Weights of a small GPT-style language model, trained from scratch on English Wikipedia.
Size: 8 layers, 8.92M parameters.
Each number is 128 + 24 x the weight over the matrix's rms, rounded and kept within 0 to 255. Layers, rows and columns count from 0. Numbers have three digits each.

# layer 5 attention query, 256x256, rms 0.0889, rows 0-54, columns 0-127
131121116140106122113135137138133123118130132130121135113130119135119117121109128137125121138142119123127125128130129140125118131135103130127121132126129111111131119128110116128114122123147124119139139139116138159145134122138133116140127120128133131150131142131115116123147126130142136129128136123128111143136145123138125119113144130140114147139138123135125131134126130127111128124131
138138120129123120136147115134142109140104136138138122098123156132129112115128136155152136136133100113171149151137168117164104149117116133112101111123120121122111112138111122120114094122109127099146155136112132131131147109114134138117131127140110125085134166115138129107149150094102124125123127136128137152106111105155098137123125113160140147148119140135123100135159146130113128119134
097131154133139158117089120140150138171114106123105093155106098149097121132120117104117130111103137142130120112127114106111149124132128120130132129097113141149113125127136114135124133133147125129126159082134128122129130150119127137132139113150123157152119129121137116110143114159157135127127121147117147126107136124147140164116129126161133119127120119100136155137133128098114122129118
144116126145130121133133172150145123101161166106163132130106148156121156141098145160133127122136113128169151121131140138148122100113117183135110148144115119163126111100120130131146129151131112156120135121172115100115142114115150151114108098148113143093121118120135106080140119140133130135086115135162113125161130150137126125125097127134143093170120130128152118141164138119154138097126
093125119140138131182127165124123118160152136170102116125122142163115114154124148122144132160164143130143134117133121124141116129099123122147120115120188131138132118128126149144131097152153136106157134148105128103124117111119139146137145131125115111133111133154122124139115138122139130132089129141148106111116140125165129103105145150121104127130170102139118150134133123098117135130130
128145161124135137113119140147126137103129120110111082134125101147146141118162121122134130113129145139102123147119119136139114107135110123126140134137112165126140147112101138139139151116107117131136134088108137130101134126129144134101142109100141154142167131163127097167123138130124121154116102148135131132122128122109143102160191130104125127138110148098127145105135133108131147110110
125143143102121139104096122108112147086125120116146140108144124135078149101101148113127133137175126108077114141125125137122109160132121122170126104106140106153168109129157127131160136088100120125134131154114127116115119080154132132141148126122109145117154121098127116095121158138128118130139134111113111133129137132109134112172099132148127144142134102148162159102161099155138134116140
111139145088098144086118132127149123171117148109096119133136124147131108147104117151102137136101148134138096108139119118100167157118122110179141121133124139116137124114125152122154160118122128108151140131133127124129132099143134145134107121152090145108143122131111094161152117115108127131122138168147133108124123119139117143121140146137129121155138135120132130139119143093138124137125
151079136148078127141156125159120114125137134132123104119182132192148163145103130156113161149115108113131161117136160156120126085118144131098116141132151128106152142120127156134089105166121115144113118152129129141102129169103130113102116123143130117105110148126129125138125132135092130133138131127108131095113138140116112099119135118120145105130115158159131109123150112142109133130135
133161134107127142115124153149123121129144148127150105115124137153101139117131140140130131113116140151140134156111152117160138124125119124143103116160177114140128130107094147132130078131138130173127128095124151116129091135128119117078099144124151146185141127112128090112125112116141134113129129150126117171101083130139108133130140131170102121127106121127121124118105116140079109128124
122118138137134142096126144131137119157095123102118142117106145174128120128106120135120112164121158113121119154104119128147129130130138082138136137135112117113111125136114130130168130152129114114100096142138103139126147101150136144136130119123104126126102158125122153118158144149108136175153120123153126134103141136097106145141113126123126118143123094112132123127119146101130121162102
093124116137151117146136097126130122112135123145140165127095125127079163133090121134123129123114129142097137140128152124145118103127114083166159160129104109129129141151133146116136158113126124145092127116143121171142115135146116121117146182089111139164135128151121099149132131135106112114136137118105180110099133115129152164141129141061127137103156140155091138109157112149119142135091
162142153105105147133139122108143119146134179132098126106148156137104137153116113138166170134150120140116167116140157131132104131127126149144112148082123107115157101114109146096085068108131121138167133140153116148145120143118085147111127124115160119084092144116099109141122121132074116147106126112146126117125090134117111150108111120131128133140118141155154105135127138144119137146150
138151169122162087099132125149161152067152139125114136120101135130146106120090155145125134132118103101147127128098114112076113156123133138092123122158130112152131129104131140113131096165127151151103141149154140121108136127166132138142120138115132148111131128124143112133108099121124120125108111099168122113161130109168141130142114117152152120127125150122135114119127115126159146154102
145150138129111128116123124128110137171131140140135122140146145113154086135159132159100126149122148115156148114137156126142147122153133122142156113098123122078145107134126138122140144141146127140122123156138120136189116129116133119118165144118120153155104130129125099104108139149142096153109109104121099113081137124170109139134143121099107102098131130092158109163140145167138118151115
154137155132125157136131113122130132148128108094098121126108138073097121101105135118173132132148134111170106107119145121117143161148080144124154121107130136120104152136151116150127147091130168111111145129114136112150071170124139112123145136111133106130064126108130162131130143112133150159123158104121098160140138139121160170139148132145115141112126105129108144124096138107150124132150
131140107146148142103133166116098107074146148131113157097133146124142155132122128122166116101144163173155150114129124118162108124129129139158102165144136134113119133129151146128107095146140121134109138136099152131146106136144137162132146127175164121136138139132128135143089134071111130157110110128138148135130127149167131122112151141143139109107129099158124133128147144141147151129164
113106112106114167138130131137144123128099097160139115132117114099182128127110127115131117126130126137104089114109138139094116128122135163121134120136091088143159128155155132147146146131126132162089143141151133131141092137129135190082147121163132149148145140136156139140123124114151177129127113161118131143137167134121152145165100122100113145126103126133113110120113138136130145127132
127129145130119110162080117150115151107073118122115116143148125066131114126150105132125107133116116110093139114121118110127148127128142126131153154155096120131149105112130151104143149124118133137154141107143136111115129124156146134136103145153140140160150127156136165164141135133143083138101101132101157086153147111097140142159114124124117155119088089151131130130098146093128133131100
123120094132141119118132132119124122149134122108116167136105094114140111079113115124118135149121128115103098097107102149124110157133110109099143124090162134135114144158130119131138127163103134153133118123124129141131149168079112134138105153156149109113090139161161135139172146120132117142182118120116115134127101132125159177129138134135116142119169114105145104129135140116165130137113
116132149103139127126157149162129139109139126151144183144153103129130101119128129125119102122143124126144105110147145137136145123151176099124133127124145150150130122134101142109141129146156134130078137114095119137167171118140121124151127121132135115101104122141121089131129129110153172140153132104121134081107140134094117139181145132129120126140139111134132149124112110124148164109123
119124148133120141123115117134118189136126135136111115143100139120120114120108122115115138143091130156148112116108091125107146126106108124132125145158117185116105112132126117141129180135112136105138180118114139110119120120122127129125144134128133121116075144116155127114143116131152105117127152125122140101117127099125130118177109139138125187131155126158126131117068109138107117117093
099165103116125126124136121091099134092120142110138105135130091118135138150132138122098124123179100143151133132122148110096135119142134118161117117120113112104103139141119160121139150150084115119111146123129141075156165158111135137148120099105126122128111125127120126114160131120147121101092128146144112139111150118119123182121150126097143145122097155126125175118154123124141124114150
152130105157109133144126140148139103166107142122111125102178150157131126158153145135144142138098141126143135153130158102147113097153123149134106141114174120120124119119114153100114092180144105137131149170119131159139139109131084124141120130128134136108102155107124136155137116122115121151094097117118116136130136109149111101142113121154140103128120111161117093161161105166156133122128
130127121144106138098160136139137144124118118147154109147113121153124112088126111123119135106115109132128112123133135147126119128145153122196119098095099162122154102084138113132155132115143128132113107115118107133126143135138128110144089123152103155109169172123136101140115123096115127110115126133131133156158143135097122158144093119141117115110128130126146127119123139121121114132148
135142122147115132150142140153127119139115143112090147113127105147152128135130162155156148134101110108161134150139131124147122093108122155111137131083120119185116117133106129118130106125108099146132086138149141125121166118119124119116153117141154121110150137160139115102095149131114115184099154138123118153114140116134115109142136133174129114136122145137148148131131160117139121125149
111098144124113127138129132132125135108106106173124097143117118121146104179114098108134108139125113140115107146146116126125150093126126134140146143127160135107128106117126112127115115139138126121117133139144122103144120112103110104172133153153157138134103152150115136141102112139157140135133117141104120113094141108114103182131142103148120121103135133125086085150125128088149137113120
149120142146120097154141122149088124129145149124109160107109138130129135105152133139131105122120135108151149098120120133153108118119136123109107112121138109139115105148125128136106142142097123128139165116116084138102110100116105134120147144151131140124081125113131143134134124167085118138149102125112145084123123142137117114119132128126132123128127122137132139155140124132123148108082
107114165157126132120138124127119161124098103129138128107128104115094115080110124105128115108129152164111114101156129122151115110116148123154132107106161130115111146138151131162143115145143124134156117153122075173138127124139160125122150121109125089130159106131105130122130105147152099161090111139139126132104141078099108138147114139098091127128136139131103175112106160115125092149142
105119120101123161134130124110146117151116109110138111150130102125072116145152115130110111120117094132121133146148127154133176155133144127138121135168126134118075153118116129150100162105155100169109093126109127111136122119139128135112109134126127112129120139123122135145148130154133165113138116102145124086103123112122145095155155134134158126136130125148130127089089131120150132138135
133113125102143145088129136113117105128118175119129130109158150136137124131131093134124163161142131112136123132114123122128101157107109099123128129106117138096159116111142128161134121161119119124105110105146130104155135158117105129135103192109154138135067135131088109127174139100089081138123127117159138140106137143144120111133091119136132119095166135132116116118135179130107142135153
136123160131112132122143138141117117137109128160118168129113121129144115140121142144153121138138118116148125160153103128113144149126103119122130122129131149127118134102125143120110141120125135134143164119147139173135135129159114106131116140114128154080134159161129129133147112124108155118100103158139135130133116160127119159138126123123114153159143119131126100140119113148141152129122
093133124103149105133113101126172169148112099153140145190066096116122111100110104086096130161118115116098116075122115148161139136096129103134184121123093150143147112137140094124146183161128162109126167134128161133099130121101132164120138164138069132143151118157171120106156139174167099130162139144128080152071140108125175187144121110133128138125136100109136123122117131129135148137073
154139130145134128152136132135080123111139153113132111102155125165148129117161163147129147160136146123166139109121149109136137105120151144145139140110161128119133138129121154127118122115117121139171134121129110097127145117113108131114110114149147130099121119109115134144119132129107123126133126094122127101127103150132129113128123130133135137135119126178102126145092149143119135105160
125139121126108131135120154119132129088123144135114173108135152162109124135114134114134148145144181163145116101139176133169138104120122135128106139119144126113130148123110110136124123162120119154169130162144150121133133134131143105117133144121103151189137143148133129129134128145127117123127129127153112152105134123130131127135173117147141146135128123114123106144113120138129125130153
119126113095130119138131133138159125138140152136103128118137132144107121145122113133142152107126118143097133111137143127136126127136132100143114136111140113140099100125131132118100133126092111117138146145092124138143122123124114134147121170107135184099141121141108124136145116106138106126152134113105120153133142121105124098112105145156111101144114129118124117153140126134140129120131
143077140119137153106111107146130119158145134132108115103144148104127138109129128119145129115115147155129149126106187118123145151134120138179092165118131085106141121114110122102096076130125111091153125113122124160124164142161107103120126103092138122123100128112102129116111130119114131157128156133098102108139133098148093134116131110149130124117126144127115092140119109128118115133140
114125126123111126120125140133147114080112146142106103137118108138118110100120141124124158100138128158116138097130135106151107151139150138122126118136135132149119131116098137123131128133135158099115115116138124147139123130151146070119120117104105097113130110142123120116146134139148133163105069164093130127106117155127146111144124130115094106150146093138133164103133170152146168138151
123137150143131086126126107153141106126121130161122162102138135125158102148139144118107127108112092140131139112167123146119130124147147127092131111141146128118129132123147125139130123079144135133089087118152143155141138112126149120124097119121151158123138113149122127118158131138114093088174139165153141120128142125162159121133147129144130132138162137120115122115138100145112118173128
129132133107089115098122107146137111113103080119152110169131117123115103102124126076116149134138142099123106109108119120097165103108154118112139112152140136148132121143131158172119161133140130100117136131130135102106129139117136139119142111122131116153142109124147120138123147113152138118139151136153082122121138115097156142141126129107116137110143113108139124114092103131122125120131
126099105138115132111135128114110160114100157135133109134131150124109109148106142154117129128159127122110129132128145143149135142124152118131146116151138145121142132133105106118134100149123144108114120099131129086094127152128125127118132126126114129148122118106108144136126125145136150143112111116145122095130102123103137130144105127105115124123125144121182119132107118136146119144124
122138134130105147166131134131121127152130122121122145113134126147088109127124106112099116110132134141094115126139128118105084142175130133116167116122143111130141134133150152130139156127152151107124139139106121146161142134126140114103129145146144115135100145106110153137133132140123127124132151136130119152128114127071100106129151104102108116119139104116140109144143128099134083145128
140112120089101125135124116167119106127159153127132143102129155150154139128137135118164144125133127127140139098110153128125130106141154117140134148135129130120095152124110151123138105108113134143152103145134117127164119140115153093136105122136143130117107142118123119172118126115088109125128137114131133114127114120141114132122139126121102118106130134157156115142140118163129103149118
113120143152128120132130113115138138108114126142130124139164128112179119146135118134142113124077149112136161142104126145121139106117167119100146154118107125127127137136154160148104118121132114122142132151113106107132124122117109123104122109142113125132110120158114149123133125132161127138092130136132178147114137106096127155120107142137147131091108152133125129111108095132130137139099
111126122132137142113119134104120137085123144094122130120137131154130112133112110134134142135131141143130104133140140129133132130131148116125107147126116132125146146134110138107137110143120125148131129119146109126147137118128113119122129119093135120112117140115117107103122121130125109106134117125137146064102118132137123127133148129113125133128143138118122123121135117113130126131143
132100156143130116155097136089114124118111145143125147127129154159124105123131149134122124142143136107139111138143143140082130130121121164157135118117095134146133120127149124102120096085157138115136120174105135156133122076119148096127094135114168145112090120146150160122162139074108107132131118118125155174118156125152152145148132102162138116131096134125129109121102140118146137106133
129122144109111126113127170159140108122117116095146133100133144193093088155123155130122169137154116186138137118104108118161157133126165098133122119138137126106158125114130122104108093127118115132150114149120129170119127095119126107155133147112134148107108122096112109135131134142121110157101123138110120125129143129122127132144117142120136139122152134145090128111131123128107141144134
098113122141139125118138129140116119144090140131135102139098079084129099103091121117086133130121139117129116120125138104140145134091102127166144124132101157171130157142117114095128143157142140150129166121160110101132100112179141146138115112132148123105116110102152126165134128132109108160129140145134140152159147098144160132140117139152150128131141115125141134129160130113113151160116
148133139110125138142161099114124107089122123138135099141112109089150113162143121122136146141143137138155162108121147090124131140103130119135129114115134116093113147100135141133140108121136124132120110131136131128129103118147126139125132122132133121117114126121141147120148129102147126097146117094108140131126138098139108144144122139126127153116141126134181146123120141150143126109135
114133117114114099124142097106146143149112124120137102124130121116155118155116093125145115150132129153137136101155124153120134132084164111143152114120143106118117109123107130107158151131148130123145127140104137118128133142119156126138111130115108153132079128099133178133119130158191119117097109095103115098115110145112146152177182127167123136139139109114156150100123135139135124111161
131128126103124134140091161137145098115122134107113135121126143123150100113137132141137129135112116155156160145137109112117074126113098129130129175123126131124136104134100149098111102125133112133101140120130135133112159132124152146114123114146124149107129129132131145146106122146122129120121118113154114128140120106130173128112141110091124139112112122121161187116181113125113150103152
124156123146122126126150125145116105124134128133111113110119153137146147129099125137142113112139114095124129121104113174086153109148151108151122130117130109146109146148152116121105160170112121174163123101148110131099135112126134137123110129080139139125125097147130126145123103147140148113110141138116130154146125121134124129097159114134112136145097145113116123147140112164111120147129
136139141116108128114105123156114109146123163143147127162129138160116129134103134102124113108121123144112142132132142127144161109127111105128152102103129140149112135136109129133120136130126160151084137134159119127155141121132124100112152128167102099105114134124127147138098113118127144153126139159130124113090116137142121128107124118139113148146147146116108143157119122110142125116099
130127167116127108092101128112131152103126121128132127133116119134131136155137149140148126148140145116132144151168138133165158093159125160113112118121153110102105123127126119115115139121131138142150127125161160116125130104117150118119142101119125138115142121146118102127139106101146145143074128137140140157134109149136114096123146148122144089131148127114145122147153153160163103111118
109095139131125116116172181157104118132157086157116086135153104120125123118149095110140158132136123083121113116167093103135104136104152097096141096087126140164135175139130148141102126122141116112120120147126119169115147141122148145159133150138107131088121119136134125166128130123149152126107112105101137103134106133153138141126186123111135134104132143121146142122134097111119133129112
# layer 5 attention key, 256x256, rms 0.0915, rows 0-53, columns 0-127
166144116159105129119181120120116066138150154169098153115150180129102140155088156150192158136144124150131178111121139116148142139176163169177059148130166106112155063112115163075118079091180081129152125156107126144158159128153149132130152121102148122100099154110074113142125065089079095131098128140152113124156090150151082074107133156148150117143144094148134116157163099131096118158138
147130110168139131155114125147148114125123136127169139128156112116106094136120107117158110096087120128141109120119143135114153138127115127152084134124112132136131110149111134099153142135134142128114108087129111144136103114148110118143153120132130156117118144099130103112096114129113124116118129135132159126084113131149118146109135164129125140145119143113106117116152115144115153134107
102111128113136127110141134122117170158115126117117102158115094096171124127160132112082102123110142129184105147117110145119160134105106107104147114135087144121129178153135149148118179136142159129087137124109157108077172134081149121130136149148109117153121116132139135133105140104140125124153126111123109132132101113136155171136127105129083137125121128140084113097093129103174133145101
112164161156135113111113115152113136120159108125138133125139136101166110138126145120125116146139131127112148130145125149125100143115158109117122116133119110128112121147103159144152110136147119145111138099147130146124134113102120130102105137105128170121142135110113131136158112140130122071107121120094132131140113145131114136110148127102131148116137142121115093121123179145143153113121
151126087105158144115145101115119138126126115134118162140129138107120149164122118141140168123133147144123123172157124136128141148107134113082133165170106129128131122134101120125119165122132145142136154122119109105130116106154136109139114145106165133134144131114126145104113125157154107107086119105123124125177103134161150118129124174130118134137133150134136105091152095127125117130155
115102119147148097182141116066137163114123113108153158114117098109204089117123120136110120131125138116115128137142147151099151151124122106135129165134121133129127144160141126157116151174099139129156108116113119117111112126093149101145145098128122099126141119106137126089153134116162131094145122127106132119101109137123147150088118136149103098110147146126179128099137144116135114144150
133141112128124119140126110113141097154111142165160134147130150132114131143133088133129116137132143110117140103106123106180131135138127130118148145102134123109118111147112132139138143156160129116168107115135126140142121164120144121126141111118161125129142121109100127118102113135106124116133104127118157118135124137133138146084121140129152132113119118129119136142131112117113108152138
109087138123125126144106130108130152115122135092139120159136088141112095123141125140117063130112122103117107132132122128124155151106134113103149173153114173115126169152128090147117149100146151166152161104119127103112152124093115134143149137123113075137123127138124155116134170115178160133138128102113153131143122131088124133122167098124117156122151132131120132111119139130124135094130
123120111133137116119108144164123123129121129121109136101136119135121112134114149100114148139132113137125120125158133123175123109159115113178111096124141120125119134123151150145107105124106125129118131129136105112149123112160114104138141130155131127146141161138102109122129111117111137166125171121153128184150137150129133120130112132124118124089089101129147122140157112121158168136139
144137146129109127144141083116130113096128135122135118097120118119144150145123115141143126120126113159150139163144130134127141123167138129113146113121137111112149119116114142136156127131135109147103118130151155157129114146137115119140127162132169111092101137113098100141131147141128140132118152125122108140128125136112120141123135117139143132109100150126140156160135103113123127139153
125121104143114146140179114119128081099099125140124156134120149148118113128117139093165139137154130133109142139148127114143096143135158187113114117086143127148164096076140141133117101141155129145152149176135125156147130140116107113110143117135128135100109143124112169124130108124100100146094150129100133159172116126164119081165148147118157139118108135120134128134124130134087110093116
149114127149114135085141147121129135143135146124136126113152123104144137151136129148156124098125144150145131120155123131120110136133098131147124107124113130129145106129149122109124115143125113117155116159107128124102104138143118138132104094154149160082114118148130130111121146098168138115150121139158132103110121143117136136119136142155133140135119129126144109149116141164133120141119
125117107130123158110139137129122074127152105134142153106130150150112149152116143118146144146114126121126134130097124106129141122136165130119104131114146093140101114131126145131142105139130112122143112142110137154139136135108125147106122118108128106117116150135100130138150128094113133115132117108126100121119145136109116110110136135130136119118126124139102101146119129119143127144122
139133150155097133133130168118114117134132146166123138137140160136134171133133119151145125119134110117147126135143112120151115154135138130104113137135129128133092117121157134111124123110099121114170124136135105135159146138142124152129142141151118131133136129129138160132118109122121156120120160103102123148111110127112134137136139123128140122114109123128101130159140096133134087137144
160120119138135095101155116158121152112114090125116131145141143161156149098115128155142158134164095132119127069111105106139123126154145143132110116119143125092134112119126118101130118133137157134130114132146123149114148137134096150107145139123155150129137149140130119149112118110139100113103123126180140115116123113157122107160160152140163073126118115140157116149082123109131156121132
128076117154122135161111125134106135125112091117140088129140117142171153127159120121106109162126141132133131150130113147120132133115129117128122113107147163121082134131165128096128149162108108121134107137153144133130143144119124120125139102137121120118155150144137120141120169137134143136169125164110139150110091102112110117114118126121140165138150074127136136120104148091154116106121
146092136125137134103120101158143136175124143119131104127099124121142130122150121129078100126095116110139121113122104138093141139126107121126174146137104152157124140135138128129120158125092141124130130115133146123117124124112118113150129107127137134119134138120128120093126136148157115124110106128142127131104142124116150139132138126134123130172104111098109142094124139126103105103110
115123099145130124125145109126122113119117145180075108122136152137099140121100135109126124155102110117131136106119113123140149122147133124143110131150154127098131099103143159092137095099109113112165124141116125114091137140148138132119109128126141113112120120108113098128157129138106087114134160099127125141163159146138127118150145118125122134124124130128179130168152088139118138153109
119080129091133111107145133130121097123136144130112144099121130110113103145111134108157139101110137144143147131143127099115071139121120131116128138088109087118123117128142141096151100128158136148124099127135106167126149142121113121168145115111150125077091130122118115093125125091150147170152121129135153136104151159126132100118157121098128139146109128149127087105124108134134157116150
092137155086123153111131125113098090160163121147098153116152175128101119113109161129141138134147112135136121159120108122125151168142148152150091132126166121124159098112130143120100126115126108129159146099140147135141116117135129121108135105089147143104131119107108136140116107137107111126098127118151141110114105107120091080124140127114161095133116137148110157146123142140106102130151
143134141133115098103137099137129128105133125113128121122119128129119140135132119145143126127126129123104157146103154119151118134107112152076109117119108112117091109122110156094130114118140113127151138158136131162092109118109107128097141127121113101152132124120140118120131136111119136142135131154135106121139123113176143103115119098124147106140114154129131130110135123126143111157142
158147143134102135122104139114108079101112138153138127110145161127115138143133120114134139112147119158127167143104101109154107099128118163175125089115159077132106086070133139105140091124132111136113110137131105116185130129123115126106118134130149152108127116122103126153146120096112125163129128125150105153120157145153120108118131141177142120099102066117117099159141118122103160113159
138135149125136137116107125140139129158095122151161139144132131145118080143133130131167115136116125148121105139139134169117116140146117112135125111132114118123153143112125136134142136111151093101161139142137130124129158120156131140135133127118139164150107114096127100131136117102098139100123115119117096130141125143124127106144132141145131137128151141094150117091117130143127124148122
064137141116152117132118101044149170149109125098184100177096067133170113099148112102094079089137164115149085137147111180104151121072090105104154123131067149118116160158148096146123176118114150130104139088130153083111095108062127124123100101158133106129148106099204132108141170108206121115146124110111153110103156102131162168131157128108095139154167163131134157098113137109147107094171
117092158129151112114085119125121132125130112147131124110149131106111095143141117128131128130134135104142131130144146122135114141129143124094111134132118113142116120131118117130098153121119107131135114132141152114124124106133136100147113194116131098113123118090127099133136113151151116130078115109148146108112138113152123146133135142123105161113122147139161116128139117102134107141135
111126141117159120116118125116122164165103099123131104130140128119113124132147099103097111141121150113110106119131121118134152137086130102131160135141103153139119158097163110128147148157129167132121124111105113104128111112102116150143124136141091122166115113143134176139139149107149135098152158144142139133150112102126155154137120123097157156125142142144127132127137116139167104151124
135140103100114121125104142125122150133110129140151128139163153130150153106114128148101104143121142144168104184121119117113134111127120145118125122127139146133116127115124105125102132106093137128092146144123119090109131091113145133108161134128116112165118143161134106106167146119118103109121130159114110138110138125127149080154132117125145125107152103141147127128118089167105140112125
120099124129155151124106148113133137145150150117138118148129118136097112137131106141111142105168134121108129110166118144121147150140143127127126151142134112131141119121124150119140160130184122138145110142126113144110161118155130118118106122121151122139136127143135154120119112135164101140143159130139123120156138128141124134113126107105119147169133094115121115114125081162107142132120
137157141138144125115158123122155133143120137135096141123157109151128156158130140098142126149143107098152141127134141156159150141119139136134116102110137141148134124139124099124124132136148099108149114115126123138105128178131121140158133119118110115131123101136123104122152117122109140151142114136105120145134134137160123115136141125123157126135138144135147124150123103121097136152080
138178087141147088128117145119143113126130159143116131130142099142121171109089148133159158158115142146145132115141115103153108078118158117129154158110113125148149129111098157135127089135132098140141118076130135136167114130149086116141155122110128146122125129089139141097080105118122126123111142145147133129125107143145127103170130133142134111126106119117133104130131125155113157140110
097121121108149149122112123106106137124131123124145120121119111082128116134137147103120123146139086145124117168123128117088127124147138126131172130153132150169116134156144148117132121107120143152143119101150122159123151121123138126136104105133084162155149079070149167134128136152154150128161154132124121116139128122124137148092146112146104134143110161124143109141165146126124128101128
093136136124119092152088117116131147112116118123125125147141115121082129136122114102108126115107139129131142143126123138094147146113141115136119110144137144119127118129167116125137143147112154139129145140112138108130130102146143122113110145127129101096097104125142151118142137098131141100153136104130166135121113107139143089138144133130140126102117120121119151151150153170118137110119
120103125141135123141129132125137142139127148122145102150130107112172113115141112121108116113123144142123105129129140132119138110107130127112141132123113146129127136151116116121150142127127154141121111096132120118107131121128142106115130129134126153132126124127133128136120153145140119106144120112121138139118132147120114154108122151111110137139119121127117147107135115134135138128134
154138131102088126124126143123124092128127134149121164103145133165137135159118133134151174143129086135158143143128088135113117151115131139118087145120143096102145132088108125110117072123139120120111117131147097135119132161149120137157177134097148105086087121124118127105150129093092118129118116139123127166117126105142109105146112111135123133090090113134125076147130117150093137159113
089134116152134125154144107115138149156115123124117119137117123094115131121131160137106128131133105144106110139134120108109126122139127076114137157140152133114157137103135142147117138133115119147132137102142090102134146117136169115130120112111148099141125119123142124156118134111111103125142119144119153110165128116111126163136141121120106101091146143114133144090145102094116136124120
138145119113147125112110106121167111106109093148090132098132162111097126122104146166129129138165111143119126132122116147110093136155127134115118157143148120109177094104092130144127126108147126172138125110143135125111116145128147119103165116109106136130119112105133103115098142144131159119132140124112149102149099175132137129092128128119139100103139133127125073113158114157132114123105
163193140128111130079145172141125114059121153165066122122114169140126114122109138130138136160141112150115156123101110079140101119121100142131097101124171132119133130113120143132107067137111128142144122185129116156135133148126092153106149142135141147138125126127098105121107107125093117157158130134144167146117135150141123113154111117122132130126120128127150120153122117115113148153138
153122117114163138115120094146149113141147156118124169147134146137141139155116147118143138110109150108147147152138131137185113129126139149114112134139096112100123127119140127113103110114144104126112117099109127134137122150138117104130127136139108100159141133108145149132135103122131134128144126112124118159147120111133118146153148140152131114076088105115111079158136129142182108129115
139128112140122158106103159140122099115130136125143121122142150106120156139124110141141154123138132156138125124109149114124135146135106081117133118104145122127127129111109147128166126124104148148142110114134134122121129140133129112126116158150121094138127130146114115121141139113086132139081142121121119124139132153121116145127140132161138126116137115148149137152124163149120155107079
110137122130143114154134134097122137143089108099132125120099138133171132138147130125140117131123116133141117156140129144121155126131119103120140151114122141155140108143145113131130153135150141100118128121119137111126128099105109152138112117132142146141117158133098155126140121107139130147141131125133145123155141143137118158091125139094123111159107138137095151143123122099167092101102
096103107103121135178116102107157142127127120121136115132127111134102134084140108123125129104121168105099099131149127113106145116145129118136110150143095164145153133189163132128136154114153143142132133102127106129148123118131111122128084121133102147150102119109148139135131137137161135129137121129111131149132138154092135138125121106109120119147132136105114111118171142093145124134146
108087142123110122124141141136119132114134138124150129132151128134130148115143121136125130127114097109069140138154140155103153103124135117112110161142140182131165153139149093126106179121141139156157096142152132157086126141143137117141134135120162129131108124136142115105145115108131120116163138138117124096104154131162130124109139121137137106122114110116131153110138140129128139145086
116133116129122131154119136103120154115112103152108126104104099138137130131106109157137125108108126129100131140129130136150098110127107114103141112140116117116116120110123124112118112117130106112106107097123129156120142166133104141118135131104138184142136134131115169107120138144136127145159113107145123108129123123149142136148145100140107136108133117138081152116129142150120154135114
127141139119122111124134158141121128146118119118129130108111145113151143117123161121148119130124105153124118100125127156134168145146117139150113130107134133157117123104148112129113130150125156121112161119108127120118153136112118118133136090108119126137140150137125134133139135119146125128171107101097115109121140154142146129125106121149121134130107134100123132144128088127113139160117
081126115111168115160115085077125204145106123068151105135130124135099129095157152154086055113096092118127078188154133161111165162126106106080205144116074174134120158185158103139107166145120143105154136082132144096108109122145106124163086119162104119134128116129163158120126129152185151110127136096110114100143133119115153162141137091144086105161152111106106167102111145139152124101143
117161119122108113182125136123176134100116098140111095139131129129143123116166089137102142120109135150137138124124120131154157138134129112109142123129117126140089125124119136147130112147083125119136123118134147126128156159149134146115118110145112140160144119111139138162124118113127159124157131135118129106147129134109101115124107133098122108146147115101143125123135104127152139093138
106143118157161113152107161112116129107112138105135125144139145106121129134154114120123112116128160119167130166112153136118120125134103116117136180131121146123110136133121134126137125129120143106146111103116128093142132122117131132133150133105094127163122118123115166115090111155146131117149134125139144138099134149112138172127153119169095097164119157114147146142097131118124158111123
132108128140126141135115138135115122124140145186119124106119161140100129158120133163148124156132141099129127130079123150144137104095154142102102120111171101126104152130118132146139115105136091098119123149118135170117161132121100128122128130149121114112124118110113134109114095118159127088130136111137109109105122149109116118127167118136117133149153156119125146131143148154116138129113
090116163124142103159132128126135153148110106116125105138142092112109126127177116130085118119103150108152115119109134174150117106118110140140148140135103149159128147159162115151122173143133131117102135090128120113089141098131109130137086101143104119122139108142139118146129137126134136138154130153133130111142133150117132127119104122117105103172108141123106135103123160119151114133141
123090110145127123077145132158139097125155104120117171116146175176130122147121153136151130133134155183134155129122150144151135142144148132160141128112136111144127092087120116121133065101128109126129114113126136111132119133131154145120144138119125107161127142133121134091147097125119102160127115124137113136116143127112149130120124137102149128127114129139120135165089138128127109116152
127143171155148147114139139141120116123153147135129143117128128149135173160114142120101145126130144119129135134093112149128123132159127130162104142152178109135140132128157127114139084102120143113120107144182132136150128173138119116108146146109131108145114168144126130101123101113118128102139160160147157149165115127104114128147136147134117127125126147132125123116149149147083113178150
134118136130116123104116148100121139097109135144120119171124129143118106114149126098085144128119147136091124138157155118137134108106120146108129104117151148135172120124108106137134117090161130122141091150121117122115106148139131136142110113175157139134158103117101119116143139141137131101114128125137097116153143109113131126120136134127137114154126110137147096120101115097121130109104
134144117138103126115115121131111097129157136130123131101152099154133119128108118134131141136149139152099133119136132170131107149126133178126108130118146121104147129104121126154111122134148132106154133126153103110111128132137109168128117138093134068114148149121133138099160120108127107121124139104119118107127125140118105107101116132142129114134090085118157128143151149109098174153132
116150119133125131138137109160147105112103107134129123159140134105130124147098130115074115147109153128120146136135161138121113101133137083111126134101159119129163122131111137094127123132136133122150140139131127127171116109130113146166124155128117104127131105148133132119126152145131121125130120123108124139131144122161131115159157121125133118107122129132132116117151119124104138152134